config.yaml
d_model: 128
norm_place: "pre"
tie_embeddings: false
init: "uniform"
init_std_qkv: 0.0692
grad_clip: 1.0
batch_tokens: [8192, 16384, 24576]
doc_mask: true
train_tokens: 90830000
Each number is 200 + 20 x the weight over its row's rms, rounded and kept within 0 to 999. Layers, rows and columns count from 0. The size before them is the row's rms in percent of the matrix's.

# layer 5 MLP up, 320x128, rms 0.259, rows 77-95, columns 0-127
102,222,214,183,162,214,206,183,205,185,210,211,172,232,197,242,208,210,222,214,149,187,182,207,189,179,209,203,167,222,192,256,210,182,173,191,214,228,222,168,225,209,213,191,177,218,218,198,195,185,218,192,186,207,193,206,183,195,194,195,222,175,199,191,206,187,241,224,249,197,213,219,205,207,195,185,196,218,210,201,219,206,183,200,153,217,164,222,197,202,217,185,207,206,209,222,202,179,207,201,246,215,228,159,194,184,231,192,189,221,192,169,205,238,180,191,195,186,221,182,181,188,205,229,189,174,195,221,221
098,176,211,189,215,182,225,213,189,214,189,204,168,193,189,181,194,211,199,201,189,227,235,194,174,202,176,182,187,215,223,162,192,201,184,217,173,184,262,202,177,181,214,181,170,191,188,196,204,255,180,200,209,214,231,212,237,218,217,188,215,184,213,198,225,213,216,176,216,219,173,199,219,220,217,204,222,194,192,220,192,210,206,187,195,204,173,199,220,220,194,202,167,240,211,204,240,203,212,217,226,200,183,196,185,205,231,226,221,170,208,196,170,235,207,243,171,190,199,212,206,203,202,196,208,190,146,193,171
092,222,213,180,165,189,208,222,245,226,180,180,215,206,199,196,211,206,211,199,214,216,191,194,226,164,247,161,185,252,195,199,187,195,195,199,211,213,220,209,249,205,211,232,207,206,229,182,199,185,224,147,194,200,215,202,220,190,190,199,202,225,195,182,211,231,228,174,221,172,193,190,178,198,194,175,202,203,185,180,199,178,201,193,160,196,216,223,190,180,187,198,197,220,217,183,186,175,177,208,198,179,193,199,176,171,223,195,186,187,197,190,198,208,208,172,193,154,199,177,214,231,233,240,197,228,190,192,169
109,223,218,173,167,196,187,217,212,200,185,195,198,194,201,203,179,180,201,218,239,226,230,246,192,205,176,206,195,210,193,215,206,189,189,221,213,220,222,204,187,231,234,187,176,206,221,241,215,224,192,218,182,178,201,213,197,196,192,205,200,226,196,172,215,184,207,190,174,175,169,202,206,161,190,172,181,200,188,173,183,205,158,187,185,210,225,207,233,217,215,189,191,216,243,181,187,216,179,160,195,211,238,206,166,182,189,211,187,191,193,194,206,180,184,237,247,183,180,159,211,187,205,237,215,191,205,222,204
107,178,192,196,184,216,183,166,196,203,221,212,191,207,191,196,209,205,157,192,205,187,224,181,220,215,184,206,193,200,191,182,198,226,179,227,206,202,232,184,198,212,221,218,157,188,205,176,194,180,191,211,224,221,210,190,188,188,226,187,227,192,187,202,172,236,197,258,233,197,170,187,223,169,197,207,209,168,198,188,190,201,173,206,229,202,187,237,226,218,225,176,174,227,196,202,211,195,153,182,234,228,217,210,202,179,204,187,193,173,180,226,179,202,168,188,200,231,216,233,196,169,232,189,196,218,167,197,222
103,209,192,235,208,185,178,175,197,209,193,243,196,169,208,244,218,222,203,219,183,204,194,211,185,187,232,188,208,189,196,189,221,182,183,199,202,163,197,198,184,192,205,242,158,225,215,196,182,170,181,184,208,219,209,216,203,206,224,162,204,212,230,218,218,203,233,219,207,204,169,195,167,223,201,203,212,179,194,157,199,235,212,199,198,170,210,206,196,235,237,210,205,191,219,216,188,181,184,223,237,178,189,160,198,212,184,198,220,196,235,196,204,191,221,206,215,213,154,229,190,218,190,161,199,213,192,207,232
085,214,182,193,191,210,193,189,161,198,199,155,199,181,229,141,200,212,197,215,219,204,232,200,197,227,204,184,186,214,179,175,222,199,215,222,187,204,190,228,178,210,214,199,212,181,224,204,238,195,248,198,201,226,206,176,181,189,227,172,221,206,198,208,159,187,178,210,183,191,187,207,170,195,215,185,177,188,187,214,202,219,192,213,212,168,213,186,214,169,206,196,177,229,230,203,197,187,199,166,206,207,204,190,197,241,186,186,195,218,209,201,192,141,232,195,174,218,196,187,218,239,173,231,221,203,225,222,207
115,257,188,208,173,214,203,209,180,232,179,202,232,228,206,191,219,193,185,221,193,206,205,229,194,217,224,217,178,200,205,205,205,163,192,216,171,221,181,228,188,197,173,188,204,191,188,209,235,206,198,167,249,242,192,238,200,200,203,208,185,218,218,166,217,204,197,227,188,187,204,197,205,171,223,179,171,179,208,199,194,244,215,192,217,226,196,228,181,185,205,216,222,214,202,175,185,191,197,214,225,212,199,202,155,219,189,197,184,225,207,208,182,180,234,210,211,233,208,184,219,215,202,213,145,192,194,187,221
099,244,190,213,179,194,216,196,249,221,192,205,213,201,180,193,205,234,220,202,192,171,198,172,226,246,207,193,187,225,185,208,204,185,215,208,178,235,225,184,218,195,192,202,179,216,219,179,200,200,203,196,224,242,215,198,214,208,171,211,144,198,199,197,203,207,236,203,184,193,207,205,184,201,183,203,148,227,225,187,175,197,201,211,193,185,217,167,217,221,198,189,202,218,208,201,191,209,219,218,187,125,224,209,171,180,199,210,192,185,209,183,229,208,172,183,197,176,237,230,193,217,196,216,215,193,208,210,201
094,198,204,189,227,214,209,246,207,221,210,173,186,199,185,190,234,185,220,213,211,233,182,203,206,219,217,218,158,197,217,214,214,196,227,169,218,195,180,188,208,215,153,205,184,178,182,204,206,210,197,196,196,203,176,207,192,175,214,218,198,172,172,220,186,220,202,214,205,219,198,188,179,229,192,201,172,199,161,215,190,228,221,193,209,184,169,204,230,208,225,210,214,204,217,221,213,217,192,206,191,252,208,249,173,189,227,175,215,171,183,203,211,202,214,235,165,213,202,206,234,213,185,182,229,184,203,165,158
095,215,219,197,197,192,221,180,153,170,201,218,183,183,209,192,222,189,234,171,204,210,198,243,222,164,208,144,173,238,181,194,230,206,179,147,188,201,215,218,179,200,233,221,183,196,206,232,216,201,180,176,234,193,214,210,197,192,195,183,224,155,193,208,194,188,216,186,179,212,191,209,195,176,212,185,208,211,239,216,186,189,201,205,201,192,198,208,209,216,175,202,208,204,207,194,242,201,204,179,173,200,189,178,192,200,201,203,202,231,173,148,200,211,234,200,175,248,197,194,196,198,196,180,208,206,193,173,205
094,208,150,233,218,225,204,210,196,201,193,171,181,204,182,211,204,178,202,180,184,201,218,194,193,208,202,181,196,227,202,194,216,210,155,207,175,183,191,165,177,231,189,160,203,222,212,210,198,220,190,227,192,196,212,230,201,214,173,212,198,168,221,193,250,201,204,228,178,213,191,220,179,211,159,195,227,195,232,214,179,226,201,203,202,212,195,208,208,181,192,204,197,185,193,187,204,200,191,212,155,224,156,227,200,207,166,230,210,213,212,225,208,182,185,190,214,148,216,172,201,195,209,203,245,217,196,176,165
139,214,204,201,205,225,184,169,205,211,193,217,229,203,215,199,206,206,165,206,183,174,154,193,187,177,206,160,205,197,176,241,213,221,139,211,212,199,203,196,185,214,227,165,202,194,206,197,168,200,191,201,200,214,184,205,154,189,176,208,218,224,203,191,199,183,200,214,233,199,191,219,211,231,172,176,200,178,225,196,227,178,202,203,219,231,198,225,221,211,196,176,165,209,187,171,177,177,176,189,256,222,166,184,202,178,208,219,221,207,211,199,200,188,205,194,191,235,211,203,197,215,223,217,210,170,177,175,226
107,191,189,182,195,180,201,203,198,209,259,246,203,202,236,173,213,188,211,200,173,223,210,204,209,228,207,229,217,159,194,232,201,183,208,205,215,186,198,220,221,178,205,203,208,214,231,203,216,208,217,185,169,187,228,210,205,146,194,199,184,195,215,157,184,200,207,229,206,178,155,209,189,189,189,176,176,209,212,206,189,184,221,211,196,179,193,148,190,201,205,189,234,182,183,194,231,204,184,193,237,149,207,215,217,217,204,229,193,211,211,216,199,209,190,199,170,203,212,227,193,165,195,176,197,181,230,199,196
092,197,203,203,237,221,228,188,155,184,215,176,195,191,219,204,211,213,161,192,193,201,180,178,169,220,199,178,220,212,181,167,201,216,197,224,184,207,187,202,192,198,185,205,185,193,243,218,172,220,189,245,182,198,187,213,197,200,192,223,177,184,237,165,210,231,222,212,189,225,185,190,231,167,229,188,228,183,240,182,207,188,196,211,191,175,215,217,233,182,198,208,217,176,151,210,173,206,198,212,176,215,167,192,198,233,208,215,171,210,201,207,175,217,201,185,200,182,200,222,216,180,234,197,232,204,178,202,215
086,180,194,193,203,197,204,184,205,161,198,207,177,238,197,171,198,196,181,171,170,195,230,191,246,202,195,196,182,224,216,214,165,211,173,188,203,192,201,216,206,210,183,213,210,225,180,214,201,185,191,223,179,194,177,215,168,207,208,206,197,219,162,171,174,175,159,213,212,211,202,163,203,178,225,197,207,173,212,184,177,181,213,222,207,184,191,200,224,238,168,199,217,182,221,182,215,186,193,200,189,212,249,198,195,209,220,201,220,233,165,220,216,189,175,196,181,204,218,187,194,255,195,196,167,246,219,186,199
092,225,230,202,195,179,177,194,203,192,188,168,194,239,189,196,186,173,204,196,189,218,206,249,167,175,215,208,237,195,177,151,211,193,200,185,217,210,210,210,219,173,190,184,174,181,196,210,208,218,182,172,204,199,184,216,164,189,203,180,223,223,163,174,237,183,205,217,201,198,195,164,186,160,193,204,179,179,213,179,230,215,208,196,227,163,203,208,236,209,213,216,202,184,219,207,215,198,178,179,200,162,203,200,173,187,182,178,188,218,206,211,226,155,218,216,151,175,204,195,211,204,205,221,211,212,201,219,197
104,208,185,198,213,220,205,236,186,177,181,187,258,192,187,222,200,214,218,211,216,173,176,210,172,208,221,196,216,200,201,196,212,219,193,169,210,233,229,202,199,214,152,199,195,184,203,196,214,212,171,190,152,180,238,187,221,215,222,212,174,170,196,163,160,201,217,185,202,213,208,211,203,208,254,215,204,189,176,210,178,225,201,195,179,232,205,186,159,215,196,199,194,174,198,209,201,217,194,192,179,162,207,169,193,194,202,197,259,208,203,197,199,213,184,192,157,208,188,214,172,188,214,209,205,209,186,179,208
104,203,204,195,189,190,202,175,216,209,188,242,165,169,186,171,184,155,205,174,180,213,186,227,221,185,182,187,205,191,164,213,201,204,204,221,191,226,206,190,177,204,161,243,210,146,218,220,206,217,178,224,211,211,230,190,204,213,211,216,207,179,183,186,186,220,186,150,186,188,194,236,214,192,209,202,194,187,209,200,225,183,204,230,201,199,183,176,210,191,173,221,213,216,179,218,200,204,193,196,195,183,222,176,199,184,194,191,191,262,191,154,205,203,188,158,183,179,201,166,190,187,210,213,194,187,183,174,191
# layer 5 MLP down (transposed), 320x128, rms 0.238, rows 77-94, columns 0-127
103,198,183,226,208,207,198,181,171,178,202,217,229,189,268,206,196,230,253,193,197,217,200,186,195,173,187,204,229,202,185,188,203,184,202,202,213,200,184,188,206,181,211,218,214,268,160,185,205,187,176,182,192,236,202,165,211,229,232,218,200,169,171,216,188,188,212,215,217,201,222,194,216,202,222,204,225,236,175,220,193,203,188,185,202,206,238,210,170,194,220,212,230,195,195,191,210,190,201,190,218,218,189,193,190,230,199,200,215,215,212,174,191,173,216,185,179,179,190,214,193,186,186,203,191,225,195,202,146
104,197,151,204,195,226,216,196,212,146,206,194,188,195,225,227,209,221,197,202,187,224,196,184,182,200,180,174,164,161,217,178,206,218,199,230,201,168,201,190,190,199,239,206,190,215,179,210,191,213,159,202,197,208,239,197,218,234,197,219,226,182,184,187,210,213,210,219,238,189,206,171,188,199,226,192,222,186,171,200,211,175,184,242,193,187,177,209,210,220,211,220,187,219,209,199,199,194,240,227,205,174,204,221,193,187,221,210,209,189,232,205,209,244,183,220,154,192,207,196,187,223,209,221,230,172,204,190,180
102,239,201,217,166,207,180,217,204,198,170,237,196,179,181,198,177,202,188,195,207,184,200,188,186,183,211,194,185,209,211,199,199,190,166,206,208,189,179,177,193,177,251,203,183,188,204,199,199,203,196,158,184,211,222,175,202,170,164,249,194,228,212,193,191,225,241,195,206,209,209,201,151,206,225,198,194,211,195,188,212,205,183,212,190,233,192,170,176,164,180,207,180,211,194,194,240,193,226,198,242,178,186,221,197,209,196,216,222,186,234,163,213,204,180,196,192,199,203,209,229,158,227,222,177,171,182,205,178
101,192,196,207,220,195,195,178,229,226,198,191,182,176,177,192,191,218,219,203,208,205,211,170,178,232,253,169,200,202,236,199,185,159,233,209,221,200,209,164,190,174,213,203,191,212,197,204,215,229,189,198,220,255,218,198,231,186,237,215,216,223,190,187,192,201,211,226,224,216,175,208,201,180,183,166,194,197,176,216,227,197,226,201,190,180,200,203,194,211,217,183,218,190,178,186,203,183,220,167,178,196,152,208,182,178,177,175,160,172,223,206,210,213,182,201,192,216,199,223,218,161,178,206,201,235,186,203,202
106,183,161,157,186,175,203,172,185,198,205,201,244,191,182,171,199,181,216,223,204,221,187,239,212,175,207,218,183,163,224,219,180,177,193,198,213,185,182,207,207,190,207,178,216,219,193,185,170,169,182,227,221,189,190,192,200,218,185,196,208,196,204,184,220,233,179,203,161,201,189,206,228,235,197,210,222,219,203,207,142,215,197,233,191,177,204,210,185,186,185,229,227,195,143,213,203,226,187,236,202,204,209,203,187,215,200,203,204,222,182,176,195,225,216,214,204,207,187,190,189,195,230,240,165,181,188,213,190
106,189,209,219,179,183,201,167,181,223,206,189,223,215,179,215,240,190,179,202,206,192,178,164,224,167,212,170,177,223,167,231,210,173,172,196,210,227,193,200,158,256,195,216,204,167,207,190,219,184,168,190,161,176,193,239,208,204,221,195,224,194,228,200,187,173,180,197,191,215,210,187,200,190,169,181,230,201,194,218,188,203,181,211,223,178,226,226,185,205,194,173,201,177,214,215,201,188,190,218,183,182,198,208,207,190,198,189,188,182,200,253,192,205,211,207,178,228,232,217,191,194,178,230,189,222,208,226,182
089,237,175,173,226,216,212,230,186,193,175,189,232,194,214,197,219,202,194,219,218,240,199,193,157,246,161,183,198,204,201,193,199,199,174,183,221,206,229,166,207,180,192,185,233,187,222,189,213,176,227,188,209,220,207,203,209,247,202,207,238,234,204,215,189,204,173,202,195,179,217,195,203,210,189,218,195,196,201,233,216,171,212,179,215,229,210,225,219,186,200,164,202,154,204,204,202,194,189,182,221,183,179,196,229,180,198,208,196,173,178,217,214,197,175,173,200,218,168,213,194,188,173,235,231,219,210,184,190
108,230,213,174,204,193,211,197,176,194,211,207,196,199,196,189,173,216,172,169,192,200,219,174,175,197,192,216,209,213,217,221,197,195,214,205,225,183,165,229,212,186,183,180,197,186,206,243,214,183,228,207,219,236,196,213,203,221,263,203,191,193,199,205,218,185,223,250,212,202,205,227,220,226,201,201,229,142,216,176,190,175,216,197,226,195,202,226,213,216,197,211,206,258,171,221,215,180,207,218,226,240,190,207,190,198,202,201,168,204,183,221,230,190,180,218,220,194,193,205,190,192,196,228,187,238,200,195,213
101,236,189,192,198,189,244,202,190,228,187,173,216,196,215,212,199,211,203,203,200,191,206,183,231,204,199,199,246,210,180,225,204,214,199,192,193,232,177,220,228,216,248,189,208,183,197,223,189,220,193,236,204,227,241,183,184,236,176,194,203,201,196,188,203,211,187,203,204,166,174,214,194,240,222,157,208,203,186,189,209,225,222,188,217,202,200,219,191,234,192,212,148,207,168,208,229,213,185,217,184,171,203,218,190,215,210,171,178,184,219,254,190,206,201,212,175,228,185,194,183,202,235,185,187,210,223,212,193
092,200,217,146,207,200,154,188,201,203,201,205,211,215,165,179,202,199,216,195,200,189,193,191,189,177,175,231,222,194,226,214,177,186,189,212,180,195,176,212,199,221,181,217,185,241,200,196,192,207,189,221,203,193,218,230,189,177,203,218,220,195,200,185,196,223,181,199,202,175,194,199,210,181,221,225,163,203,209,217,209,208,204,198,184,173,172,197,220,207,198,140,180,217,189,185,198,185,200,219,186,259,224,192,187,194,206,190,196,215,187,211,138,247,184,206,243,174,233,183,189,179,202,184,237,190,193,187,192
105,196,226,228,183,215,208,204,202,189,178,183,219,172,205,209,233,189,172,200,198,169,148,240,202,203,156,179,192,201,186,238,244,192,193,201,162,235,205,182,218,186,218,197,218,241,202,228,186,202,213,194,214,211,174,152,185,174,193,198,210,168,219,202,178,207,205,165,207,194,192,245,196,204,166,212,166,225,183,176,224,182,224,190,229,219,225,178,190,194,206,198,209,182,205,212,203,211,181,203,186,199,191,230,209,201,214,156,193,213,210,189,184,231,224,187,201,204,198,224,210,223,197,194,200,209,192,186,200
103,200,202,237,164,196,172,204,190,253,192,181,171,219,219,201,212,247,189,199,215,191,227,210,201,208,181,219,181,219,167,203,219,223,225,221,176,205,177,196,174,191,191,192,174,189,189,205,188,226,223,195,251,217,222,184,228,201,221,196,224,210,242,196,204,212,181,179,226,212,191,226,204,191,172,205,190,213,198,202,228,216,213,201,243,203,193,194,198,239,215,216,201,186,226,211,230,210,194,179,182,200,178,195,188,211,213,215,173,189,167,215,177,179,199,226,225,179,222,167,235,208,198,223,185,196,179,170,181
115,184,205,214,192,216,196,184,209,160,249,208,193,201,230,197,186,211,179,203,187,236,181,209,192,177,204,183,202,199,213,195,181,187,224,182,184,219,208,178,202,190,221,234,180,248,211,222,202,204,223,203,186,155,214,188,231,210,226,175,189,203,227,216,155,183,189,198,200,205,205,188,233,195,179,216,173,203,217,192,184,194,191,187,179,209,187,237,191,208,187,217,193,212,215,202,298,196,235,199,212,197,194,208,177,179,163,175,177,219,210,196,208,216,200,206,202,230,175,204,192,189,196,200,191,186,195,217,190
096,214,193,188,176,231,208,199,191,214,164,190,222,193,229,184,190,203,220,186,227,186,213,198,182,198,209,182,176,211,211,179,252,186,207,238,186,230,234,219,213,176,206,207,194,161,204,181,210,187,229,199,222,182,211,177,229,205,199,207,220,179,218,251,193,214,183,223,197,187,211,229,189,200,200,224,178,202,161,186,189,232,199,193,199,163,231,215,182,189,175,221,192,182,198,190,198,182,254,157,176,203,225,206,176,197,210,200,222,182,225,187,211,205,188,189,224,210,192,191,205,185,175,221,206,223,202,240,231
094,227,178,163,214,228,211,200,191,184,219,193,210,220,179,210,206,199,208,184,160,184,206,183,209,199,251,218,191,226,184,170,204,198,224,237,184,163,173,223,203,195,160,180,178,174,192,227,218,213,198,244,229,200,196,189,187,215,188,210,199,174,200,190,180,196,190,205,167,209,185,219,190,208,164,177,221,181,207,184,193,227,207,226,210,225,179,177,212,185,202,205,199,239,191,223,219,224,210,183,174,197,196,179,207,189,188,195,153,201,200,197,219,216,199,184,152,229,181,209,208,181,220,236,195,221,171,199,182
103,204,168,174,193,227,227,209,236,204,196,187,179,200,251,166,202,186,194,178,193,195,202,220,178,191,190,195,200,205,235,194,222,200,195,182,197,214,194,215,201,210,206,190,227,264,185,188,213,200,228,230,206,242,191,177,208,220,180,199,198,195,228,192,189,239,209,227,235,222,190,196,207,167,194,193,208,190,216,238,190,208,188,230,207,195,212,198,182,218,213,159,228,182,218,189,207,200,206,198,215,208,200,178,171,204,197,205,185,268,191,216,212,182,186,199,209,210,243,219,191,210,198,207,217,190,154,221,216
098,229,219,193,208,197,195,151,244,201,197,187,202,207,194,206,219,188,188,184,198,214,230,193,232,203,201,207,204,226,199,213,230,222,226,215,179,196,198,201,215,214,200,168,235,137,232,207,236,187,230,198,229,196,183,188,238,237,232,192,206,219,184,239,203,206,186,211,193,187,225,152,187,187,234,203,202,177,217,210,209,214,209,205,223,186,214,217,206,220,208,191,175,202,200,205,192,190,205,206,184,179,172,221,209,217,185,227,192,185,206,171,217,191,193,231,231,204,204,179,230,173,225,220,244,210,193,202,188
101,179,194,208,178,185,190,185,205,216,195,206,196,201,202,208,198,213,230,212,172,182,213,178,193,206,210,245,213,230,198,178,243,217,176,193,228,178,231,151,202,176,234,200,203,219,212,184,200,205,179,246,176,205,168,179,196,222,181,206,172,198,183,198,216,137,200,206,220,214,192,180,180,188,197,198,224,194,224,201,215,175,191,238,172,260,191,206,176,215,200,182,208,220,195,192,180,208,199,241,162,184,194,195,192,224,193,183,214,215,204,197,201,176,214,210,223,217,221,201,207,226,168,197,194,217,193,174,198
# layer 5 MLP gate, 320x128, rms 0.268, rows 78-95, columns 0-127
097,193,185,179,190,220,197,185,204,166,223,204,210,210,188,210,202,219,212,222,212,182,197,204,194,210,234,207,230,197,191,208,220,196,168,179,249,184,170,182,209,187,166,202,212,214,209,185,196,195,206,233,170,211,214,181,190,160,208,211,214,188,180,210,185,229,175,221,202,189,212,185,208,194,183,204,183,213,212,181,199,215,189,215,178,231,213,191,196,186,248,209,231,182,197,193,170,213,197,186,199,174,213,224,223,148,190,160,194,230,160,169,220,149,203,213,222,180,200,217,183,216,205,227,213,198,247,231,199
103,208,181,235,176,165,204,207,181,174,192,196,187,171,204,177,213,209,223,227,243,175,221,177,157,188,200,215,211,222,213,193,200,209,191,236,186,217,171,218,222,196,200,170,192,208,211,193,224,190,233,189,216,272,212,176,192,201,191,203,220,221,224,201,184,179,224,223,200,188,224,194,188,214,222,176,197,237,194,216,174,207,167,228,187,212,212,174,191,199,175,185,177,212,203,179,205,189,195,197,199,186,206,196,181,212,165,220,211,189,236,178,205,196,199,226,186,161,170,195,185,211,196,212,196,182,180,210,244
105,185,197,227,177,201,193,233,214,224,208,199,200,199,221,174,210,247,168,186,232,222,207,213,190,202,235,177,196,255,217,204,210,207,186,219,224,207,187,228,208,197,218,227,200,211,211,176,222,216,188,217,210,272,248,214,204,208,207,173,187,215,192,199,226,183,185,195,197,217,160,182,162,188,193,197,204,185,212,191,189,185,225,230,184,201,199,198,208,225,184,214,187,223,180,213,191,175,230,203,195,205,157,222,167,208,207,219,198,182,216,197,232,226,231,218,206,206,206,203,209,189,218,201,208,173,228,184,193
108,240,181,185,203,199,192,152,225,195,197,200,193,203,237,220,196,181,179,200,223,174,192,211,162,207,230,193,207,217,191,182,215,171,232,194,212,223,192,158,213,183,199,231,243,221,210,199,226,233,226,203,173,214,196,184,186,182,209,195,243,218,188,234,172,161,205,218,241,195,167,224,169,208,226,201,207,201,179,187,192,206,194,210,178,221,169,224,214,215,219,163,185,241,182,197,195,198,182,192,197,216,191,160,207,170,185,212,204,211,189,184,219,185,171,201,200,196,200,206,205,213,179,198,189,186,202,219,197
101,204,169,211,192,234,208,182,208,186,202,179,236,227,219,144,175,213,194,178,216,192,207,191,196,184,186,213,203,202,199,193,201,256,188,199,209,199,195,268,199,197,208,201,191,200,191,193,198,177,219,195,209,226,196,169,212,194,195,237,187,167,165,225,193,215,177,214,203,200,219,214,226,198,193,222,202,187,188,210,224,200,220,244,224,239,175,221,222,181,248,199,209,230,207,179,201,236,201,203,212,221,176,221,154,195,189,221,175,205,201,189,179,185,190,193,234,198,207,198,193,212,211,214,206,181,226,205,180
088,201,233,164,212,234,183,259,192,221,193,200,201,209,199,204,226,166,186,196,185,229,207,181,195,172,190,232,197,208,217,206,189,164,195,164,189,221,199,211,235,196,199,200,212,176,171,244,224,194,193,176,197,176,172,233,224,196,193,203,166,211,188,168,202,202,188,222,174,194,199,186,238,218,186,176,216,180,151,213,198,183,211,204,200,181,177,213,171,201,203,182,204,212,199,194,219,223,182,193,213,224,185,181,207,197,215,203,196,204,215,215,220,236,208,236,201,202,167,219,176,177,209,210,204,152,203,223,211
101,170,185,194,220,229,240,190,199,207,186,184,183,203,211,192,199,227,191,183,215,177,200,171,214,199,222,208,193,191,156,172,203,196,210,220,225,220,193,194,168,207,236,201,217,201,201,210,172,186,221,236,201,194,185,217,197,212,201,178,175,210,239,212,204,175,209,221,211,206,214,204,214,212,192,250,212,149,189,214,209,190,190,171,165,180,196,196,209,209,210,172,227,248,214,215,212,215,186,192,225,187,147,207,178,211,189,242,207,175,238,219,215,194,200,232,216,219,182,222,198,224,193,220,183,195,176,198,180
102,220,173,193,200,211,196,233,189,198,204,196,189,221,205,211,227,166,203,225,221,215,192,205,211,201,220,230,211,228,199,219,199,192,188,180,202,191,158,183,172,229,194,194,217,183,209,213,198,187,253,185,172,212,226,221,225,229,212,201,217,224,207,198,194,189,228,158,197,206,161,189,217,160,243,194,190,202,193,225,220,220,166,167,170,227,162,192,195,203,225,199,239,217,226,185,188,168,196,201,207,218,189,192,201,227,181,216,216,156,174,216,195,194,217,195,195,192,173,206,182,225,173,209,182,220,195,223,200
093,207,199,219,221,171,263,173,178,197,214,194,171,172,209,188,206,215,218,231,220,214,197,204,218,222,237,191,177,227,190,244,225,190,200,176,204,184,203,150,209,210,187,209,218,193,207,200,204,211,177,195,215,196,177,200,219,221,204,189,191,184,206,184,195,221,205,177,206,199,219,234,181,192,209,189,181,184,169,182,184,173,177,196,206,229,187,193,155,189,188,246,184,210,227,198,231,205,234,205,203,201,203,207,178,193,196,211,201,185,189,185,227,193,184,226,159,164,174,168,225,186,218,179,233,179,193,188,220
086,210,180,176,201,193,215,188,197,167,219,204,185,184,183,211,226,190,197,164,204,190,166,214,240,185,174,185,196,217,172,192,230,184,156,166,231,220,207,181,201,197,232,197,195,162,205,203,191,210,185,167,216,208,185,200,215,215,167,195,205,205,191,180,150,213,194,181,168,196,189,192,206,203,228,196,194,211,212,221,228,201,225,201,215,218,188,185,199,221,187,217,195,200,197,175,193,208,199,237,210,197,201,219,244,219,260,198,190,219,204,185,233,239,222,198,195,188,161,192,196,224,198,167,175,218,209,168,184
094,168,201,150,229,150,224,227,196,173,213,186,179,199,198,216,253,200,174,206,192,171,186,196,192,207,218,173,193,212,210,199,179,194,242,181,209,190,217,191,202,213,215,223,185,203,198,214,198,185,189,168,179,190,217,199,193,174,219,178,238,183,159,211,182,209,198,208,205,208,208,165,228,221,219,213,180,214,206,211,223,197,235,198,205,208,202,193,223,180,185,175,189,218,183,230,200,206,211,225,233,207,193,185,251,179,184,210,218,204,153,186,189,192,203,194,206,208,206,218,183,205,234,183,181,191,189,197,248
143,219,220,204,207,201,150,207,190,180,198,226,190,168,198,189,215,240,176,207,204,192,191,189,220,187,211,206,204,202,182,206,188,240,184,214,236,165,192,184,189,164,204,213,205,204,143,204,184,178,187,213,230,209,164,213,205,184,218,225,196,235,232,206,181,193,203,245,193,220,199,198,190,203,189,171,173,192,198,204,182,176,208,199,192,207,221,215,221,209,165,177,199,180,214,214,178,179,182,209,226,241,197,207,204,165,187,194,183,223,158,238,206,203,224,189,204,170,210,203,218,232,204,223,186,186,170,174,204
100,208,207,208,197,190,193,233,225,201,185,185,223,215,179,182,193,179,193,223,249,198,239,216,242,191,199,195,190,193,192,205,208,226,205,225,204,219,221,223,192,219,212,222,207,195,210,187,189,193,180,198,210,198,245,187,204,216,209,195,163,200,171,206,230,180,195,207,172,187,146,163,152,231,204,190,166,186,196,181,204,230,182,201,184,221,191,170,202,212,203,208,187,247,202,221,220,199,178,197,152,185,172,195,175,227,194,206,196,176,209,205,171,177,185,169,192,183,222,193,170,214,199,199,187,165,206,204,189
093,222,204,191,170,198,229,207,198,212,230,193,165,231,182,222,242,185,200,176,196,191,182,194,188,220,172,203,182,223,185,188,232,195,194,181,181,225,201,191,210,203,196,194,195,201,219,209,229,198,168,198,194,196,187,191,213,200,233,188,182,191,182,196,196,219,233,207,204,198,151,201,181,239,182,198,199,160,197,232,217,213,172,206,182,217,181,177,217,215,172,223,200,173,217,198,196,240,207,194,189,191,233,180,189,188,216,177,209,224,146,231,192,251,204,216,208,180,175,235,212,198,212,209,171,163,208,183,216
095,171,189,217,201,176,205,196,218,185,179,198,207,214,187,172,195,186,189,205,180,174,216,164,247,210,187,199,167,224,220,211,208,196,176,175,174,196,202,191,207,223,201,217,209,186,197,192,170,190,188,211,190,193,185,215,184,188,195,179,193,221,183,175,204,194,169,167,207,201,212,147,183,183,184,203,238,177,201,181,174,161,215,228,207,210,196,171,234,220,186,227,225,172,213,201,202,188,190,224,189,180,181,186,186,236,204,201,230,222,177,208,201,223,153,177,176,166,222,216,165,216,184,188,191,224,225,192,163
096,225,181,197,172,203,234,228,197,216,183,185,190,191,206,197,209,203,191,239,234,209,216,219,214,197,220,210,199,233,198,225,210,219,175,212,203,201,184,195,173,210,209,228,215,194,265,186,210,188,201,212,152,191,224,193,221,227,185,184,167,187,199,188,208,214,181,203,170,223,191,228,189,218,231,180,209,200,209,173,175,187,218,221,179,252,198,170,208,173,206,177,209,194,208,214,238,205,224,204,154,195,181,226,190,228,194,211,196,220,184,220,209,235,214,207,216,193,175,184,173,157,200,214,203,202,214,195,195
107,187,163,177,168,227,180,186,201,156,221,191,190,236,213,195,208,229,182,204,197,223,196,163,197,190,178,233,215,230,200,220,222,219,223,177,204,179,203,157,181,190,194,175,207,228,226,174,182,182,186,227,216,215,199,217,205,169,200,233,230,159,197,183,189,185,215,228,226,199,189,222,216,193,196,190,222,185,212,191,234,195,203,185,179,216,205,208,234,194,186,206,162,191,161,207,194,207,197,223,203,222,173,209,226,205,202,208,185,204,165,193,193,173,207,162,222,224,211,236,199,194,192,191,202,209,202,165,220
105,196,210,156,226,196,158,145,206,213,217,209,200,185,218,198,216,198,176,194,168,227,207,183,167,201,194,232,222,203,191,219,188,206,240,198,188,202,177,185,204,222,215,176,197,195,236,231,226,236,207,167,228,206,192,210,211,199,210,229,174,201,204,203,173,212,225,200,194,207,235,229,198,187,200,221,208,189,204,233,208,205,189,211,207,229,197,201,187,187,209,205,212,203,187,201,211,226,172,206,165,221,206,207,209,192,176,172,184,250,216,178,190,151,197,186,207,218,220,166,199,200,188,211,204,222,152,182,175